Part of a small language model's weights: untied embeddings.
Each number is 500 + 50 x the weight over the matrix's rms, rounded and kept within 0 to 999. Layers, rows and columns count from 0. Numbers have three digits each.

# down: layer 2 MLP down (transposed), 448x128, rms 0.0967, rows 206-261, columns 64-95
# gate: layer 2 MLP gate, 448x128, rms 0.11, rows 207-262, columns 64-95
# up: layer 2 MLP up, 448x128, rms 0.106, rows 207-262, columns 64-95
down206:500567486509455513417542601444551535587502459547423534481592441516489593559536511479536436593465
gate207:529476590454386403413510485457452488491489482565490601480465472497394628565484536529369507482574
up207:428486414597573647568471533552570497511524480458498426549549517528598404504467504557634460531440
down207:533524490478534558550499599486455526503503526546402430506548529495462457454495501505534436453503
gate208:480466465328477586513462574510539524489611439553502521489568455489565484556506497503485512495569
up208:527491556397483521521455637467452567458570446586556506456491492485494504572579553546504393506546
down208:576449476503497418452387450460443470510546491480549551451546450563490466405496483480466507508546
gate209:563491393564459549401478467486493510561456512550521467516429473434463477555522461533591424549452
up209:432488620507561439636492507551497488502554539483478418540563502528468619378445535567427568518514
down209:531447640495479478563464512457484412440537420393433466426524590498548493450425519495512589509471
gate210:426508465501548485468515541541555548469495436525502498536487527513610528432526587545488459539478
up210:576570561523490453416453538434515495537437562535503456473468552525465468396540486505557415516553
down210:460468435544498582477437529539446533512525494481443486434465505391540402578450523508591570532435
gate211:611483560493453536538522526518477494419531480573482496525514504569491500508573469458416487479481
up211:436506521537441479452417500536504518587573533505520507548528473422494561467444467535517540524590
down211:495506551531480545508461504519482539477454549445512472591523495484500532505521480428513527528540
gate212:443483527582510468464409483463405583521431485528521457511463428529406566477440429424420600519411
up212:501488448488564561457540549566510568528460442503555433532395477506534560469430511523509541487371
down212:575492480424537561469451446479520505517455492513517470546454475454509497458515486520439556501496
gate213:492529557442537497496482519605553501522444424498502375473528538537529463577454451534500493520452
up213:477565505482534587475409434530500486458471459461430525468537455464486521494571467493476473477559
down213:441531478467511481523498499500489502474524519452479485465567477458431510466517503521522449502518
gate214:482527459494516525441525516513468620612559528447552444443609551510570534508504484468533504447443
up214:521435522477404511496370443524425463489454576487484490449497485458418535530567487502502465451461
down214:506538436437533513482501444528460389498499518491375580471483507516498431495546579512506529465506
gate215:480450574512522547529485465451444502458488531515452526513404413498539565619471441466451580474503
up215:406368599489548494510449465519457482522490457503526505441540479442559513447582499507449543512537
down215:536490456473489512477516477547461453518450474495541431476607452540507519446525586525518499504453
gate216:387454468431471497484416458581519437524490453523509471607546475459454472525604486537524471492452
up216:539453481484529432497432484482493471519522451511505438534546436557452460513512455499503412478434
down216:539503476458430490503460504530544440515503462533499484486509471523523535440527514486494472479490
gate217:535435548492559496409519424538442546539460474495484457544490476438526484373527532495537381433512
up217:503551513491565534406508510511529436500515529476503509544512464534556401402518567520492440484529
down217:489522484440532414529495529516526555513504485517543534382441483458454524547509396518516529532517
gate218:492376586489517448458566516535568494511432567431499509497526387511403510443525493460615548603487
up218:475538554426446594354454473518464469506458512557513449471577503435474426533458524496463435516462
down218:508491594388577556501410569442426517591563450564532500513559480572547502511400502538497413426499
gate219:415614543531466404429370440520472518552469564538561474474400454616493479532470516556473449590463
up219:505545521582489438486446477474486524491546560530555494512479498606414600540502464482532340485468
down219:489475560511503382551460473502409517376465379440454488476486488547506556530604507487464550585478
gate220:461522558485503440498439570607532464530559515582506520491487530590450463478542431501533500489515
up220:486530584511471522515522591524554418500461457490501522458445509520495503541398484422488507513517
down220:421574480466495431532511537511473465467562545571438529412485554517542498516473386514446459521456
gate221:497455442471539465448536472551568472531565505441599491561451575479469507520510472519517509497450
up221:462438552493496443472452531535563441500498387605544489587556465553516503438495479538526465487462
down221:496488557494471583508500475536514542551499515533566472485495459509477475451448449502514475503456
gate222:590393560568441594576526603502582405435553487476471562546442480555431473487564494560421497535448
up222:459583521526463436553533481489456479569479509573556454477600604446504451570425535496528523481561
down222:484558533447480466485492499584486510509500534494483541476530564495483438535527465482532521512456
gate223:481430421516480567454603408499543586503562451484486555529428475531396479479522513474589499390434
up223:529554518508541461495543520424517497463448470428526543502576493549416486505440445417474511469528
down223:536484591484522480573484610545464502488427475459543404403488494457477600471507461499493567496455
gate224:560480493457512583481493523614486559447500489501464493472402553465554456452521579592405480491534
up224:540511411485451464455555484486465553481527509475548476545548516573391519510556530491570388518436
down224:527538486456524460455567511477473484444507589493541522520589602484451509575548509500599347514433
gate225:492469544501476426438507505537590535597431542510489483455498466519511423481440482500576463514492
up225:516517499403487521567474539578534498580589541487442512521472556449525536590606496497448496561535
down225:512477581537526500472536484561566573392457496541572547588455516466596440485430531500575477392519
gate226:478413538389555572492467543457556528467496548535411537559479552457515444543435560476541510611609
up226:483481451574623535563477462436499520463484619495526516425431509578403528364521436443485516524488
down226:520458571503497520457540492519606634503569465484531561554493515447616397579498529577518553505501
gate227:471459522520560548497537545561462439535447472543522498469546488492421441527533456551517466503519
up227:423463458521502486537530526467538403544541478535540432453480487481499605474530485495480492453489
down227:468563479537499524537470481453484518456559472413448504599491526417583515454451515419518477490473
gate228:401467433519504506527548517500551438477535441511532481543532452429412458502492489585498462535376
up228:519417441504520517552599501469546487485477378476503490583540472424402547554509520622543482545469
down228:567486467502463458514466496426533515517523456609430478506542606495484508494510532548531442492452
gate229:517528480418447491572454381366386391481469486589449469478443501530499470676398429469441540422500
up229:503386429584497378489573612554549415526570487552544464494571523453452626521550493497495417516407
down229:447547516475496468569452444389455560597496506515581439578544507623491538406556481524466475463401
gate230:460580436460433553387534589470535553437477447495504541470519568492510604509418480518573480481486
up230:540435584585587422537462521517419448549601539529482481547448485503535394533565531451437489553495
down230:490559497483548470549429552497554582538535546578563467570440524473496524504591512512453554546480
gate231:562527534548606547528420523520479552481511488485433510473514534490504501488465459520468545505508
up231:476573448469631451517476596513481469496489497484469493466422470556459489485443559528540473484518
down231:471507413503483484436540376421459460534525568507490515505492467466565497503491571546464532493453
gate232:413448468472578531554573534515498518550526541461572483491375528521411505482462513543465537477475
up232:517435508508485428538585550458618562482630523530549526517504456440497481458501513449538429477503
down232:501501512503500401454519465492571527501566503469398454344607465495537516435476512506476422438535
gate233:557496580505496542522536597598484540516527504440552491463431550503531423494468553503520445572511
up233:570492541540475467492532504535520556534537502480518523500508578475488502474581580531512486608595
down233:537505483479432455533428508433569511452498490532497559548624491527557555486457490477462498537531
gate234:529582555460457426602450524408489535442557517503512438543518533523510546543510413553480517536521
up234:518455547439500436468442555502470461537503468492451461513480443461463561436472488543488501439435
down234:488516442520439536492529510491529457576436528464506501551579380528577473427620461443594476589550
gate235:489447531487467564491447412599484580474505543453552506557437524472564512635550402440457518540566
up235:479524608513533462506470527614481504538527506579509528564549468467450522478434501505653377438514
down235:478472408455589522473538485481573463424552561470540487493523550544484543444480455522495488437463
gate236:426618529417478499444537539493521588498488515526444517514545463452553587462547489496547553481459
up236:556548441512497476481496556407503563554539505585514508570470439452517437510482588488550469507557
down236:490490554591506492497535477601502454545445525516460450475521530550462429439402562492502417520532
gate237:522483538529473488426439533516503481465564560550521455525599472603449550468535397508472473455406
up237:482412545520498492486469524467571467487531556462480502441462548501482537551489565472435495467548
down237:612447491500513519504561541574506443427545540524520505428507488562512485499406530498476477443547
gate238:451409510493512496470544472523489503524464491551426531529415482398606427534521614482603478523548
up238:463479417571506557442506461482475569521461529508474646488552589495473478481386547475501517470497
down238:514553478467539553417508499515470415538527474512583597461591521501409515470517487478483471484525
gate239:448597497468447523533457479447526551446475467545511453514468418609519552468463562461536424453365
up239:434504508477527495541518597541502526531516493488447434572513576378463502501520491583432498572549
down239:464504475558531524538518534515452504505560538432483476562401435457462494528401463470449532453556
gate240:531451514468479526519521564469552547532411532587538492463540485377506508482499437472475509596454
up240:583505493432482471554456444575504513484435533615511428534580446532445495529493442590519498534490
down240:463458505504465430500475519528451477554475494510515501543420482495468467500544466522419477484518
gate241:504512507573437462467421530443492537515480518424539425555499490554462409525538468478455469510468
up241:566562453492428443496436537491521450371487613498456473508462525529643542571478520484491510511455
down241:525492457506508565484498461520504515526602604532459606555452433508599485485421476495525476513543
gate242:580480487443505362420538546457458497569524408562461568451442563525599510543441495509384628499474
up242:438508538478459567553519574544513561436440496429506423497554573465567423446509521563531441483494
down242:478495441611471603537515429537500462344517613447441432505497519414512507452503485470487465469428
gate243:398443493545519491533460410453488562491469502478547475492450482506508494512460483576491576514383
up243:453496504495535521421479497524415484503537518537503404495525459561495492580516436584525510488472
down243:514453567559453495480461566489524454554491486547548479496471518435529479549542464493495547491440
gate244:477479512497615561516643450588491443403444488410484537514451559494663534444493465483499515489466
up244:509559478528416392530495518356436590405384637522414526514458446463535506510354484533521578518527
down244:519505431495512600477583488483602560580577497518510468475514543463419456408510576512494468557549
gate245:461453583492608508452448454481486499482549398523530562568464408504571452468496555516434514510493
up245:569560542502505528505393512530481509541497470560496567499463519444565473505472544537511460514491
down245:511516504528558525591492558561520560528501455483501515476434579528571432531603566495537497536479
gate246:503506438470368415453568583558590502413506496500523459531442555542592365504527516539502486540539
up246:535501471504467530564478505567500464591522557591469441501514553485542600463384520560638425470496
down246:452509537477578531514506501512494643448636535528485540628485471443464487441524434507460444458532
gate247:468455507483486442466578477535499545508534405504432577426525590393549424410409467482458530502562
up247:556472453433552538416401521450534533505450546434542524478462401598472496522451519526491486420513
down247:505514511418407554543518552407565402513475495499534509437454541502532478497442478444447493485452
gate248:594473468435430490430547541547396501445487544491546450510508439505485480446494552505567459474476
up248:527454526497482439579485587541545524562499495556480520524523513553446521499563453446479459505542
down248:432472557501518526479468498469487477482529454534499518567457556538475531574525577496482497438481
gate249:473433437479460497515481532475498431567483449460494466590514460488420507504478497526502506429390
up249:454474487514531490519534476495536488468489460478456491467546425544450450470538497480491532446479
down249:526480509523507471460461518526505572508523457487506557486512492479486497463496507500474454469583
gate250:595484522513571514604490477456419589444495436551458469483475553457498510515535505512459492502473
up250:504556529499540416591564553511541599378466438463574445517515484512485491587577613403443470486517
down250:478528553470485457536453548502509581478505439466526534500500505497450527584351518486541521473539
gate251:492449479453621634498439438518560434453494493682425473481397556476589459341608534554370504481477
up251:437474483424404608466499454542522460489553499495299579517592589603491540583579399446453529502443
down251:444367489579530527543505508472535437501443573489412426489504541532497477442438561531426521548522
gate252:513462407509428514473552471691583519446512523417582478474493533541442439509440597469458423514491
up252:461456405466579415483399555573467446538532420421542561525594449434499512463374519548514539488553
down252:591432478485470478604549549430470427446509475596433558509506488553547590517407456539528492525535
gate253:510533528573480429413478521521401565524438510582540509579532464507489575483518501457531497525495
up253:532449570494518521486452628440558497537595439438506558458496476506556458482510497445547505457435
down253:500531527422488575497496512528570555542511491482528468528504479526499526524439505593484486452481
gate254:507424433426460452467453444510404496476461586453593561512529433520496439522470392482522540449517
up254:509428506515527476527417516461401528500550446493520462483528449561502471486513368557515561595447
down254:528490508557401465461552456432494450592496401507529481502459525594513413478497513561502599538416
gate255:425393507476512470516525404510409497464410644461412471536522420674408539586547511563590446480449
up255:465441499477505540506493405392407455398384620482413528520573460563464576559457468495544500462473
down255:516492561461461491489428449456504552474503534512466457592511450575402473500559516552533467489499
gate256:513525511578586473513478500503460539518453462477475506544553523577491497529527435491553505459490
up256:497557485542573468523453493527484503468479461417425521468613445486467473495488564458470529485535
down256:451529524535552514478519511501538561505479511412478491482491499546438483515496526471482427513535
gate257:418507475482496501443615455547473483570502499485513587510474516528443532480498495414504547486531
up257:537463572541490422516552513465490460531549519593485460518540471550462428435494431506526512473520
down257:519553545559540470453526519489490530558486492481464484502660615528546481469513515522505486535578
gate258:474414477445425564438530499627397487617507477519476507501471530433480406600590438463465542519493
up258:458485520371466512539507507535406471524451550382551501561436513485434480466588432478483595552461
down258:521474565484405457488521477401482567497400447501502574576485599529457433507333463586509383475509
gate259:474496453543452493450437535464468507442525542470489533479426548519465509585512475485520401547472
up259:469417442519378466517539499628448483490454505414486495516546432475515454481481505510493489557526
down259:592471495416455521490572510514529563551561466451484541461472526559549454491536447524500524556507
gate260:425532495571555401500525606532462465528514476549428465501476402469558462459540502588466476425475
up260:474548539536470404514513592494410400420510509509412538488565430530498497459542531474465502453476
down260:496512541506455524533483478484463507583491477524506469390519471525529482503536493492509472480512
gate261:499460505513454615522410490477544380475503483546488577467544512555467477586448524459552492576493
up261:531450566386519453540461550572523574603499475534481423466422502442514503464548474538506500425537
down261:464489463452500529554498516381503607436496559548593445472522471463565481494481493554562414401521
gate262:432545514483492522441494534494517524485543572439590579530642514476387565507363566414533507410468
up262:482493418507537419569562419566481534545491467477437468496384485472596445416548382593515493526586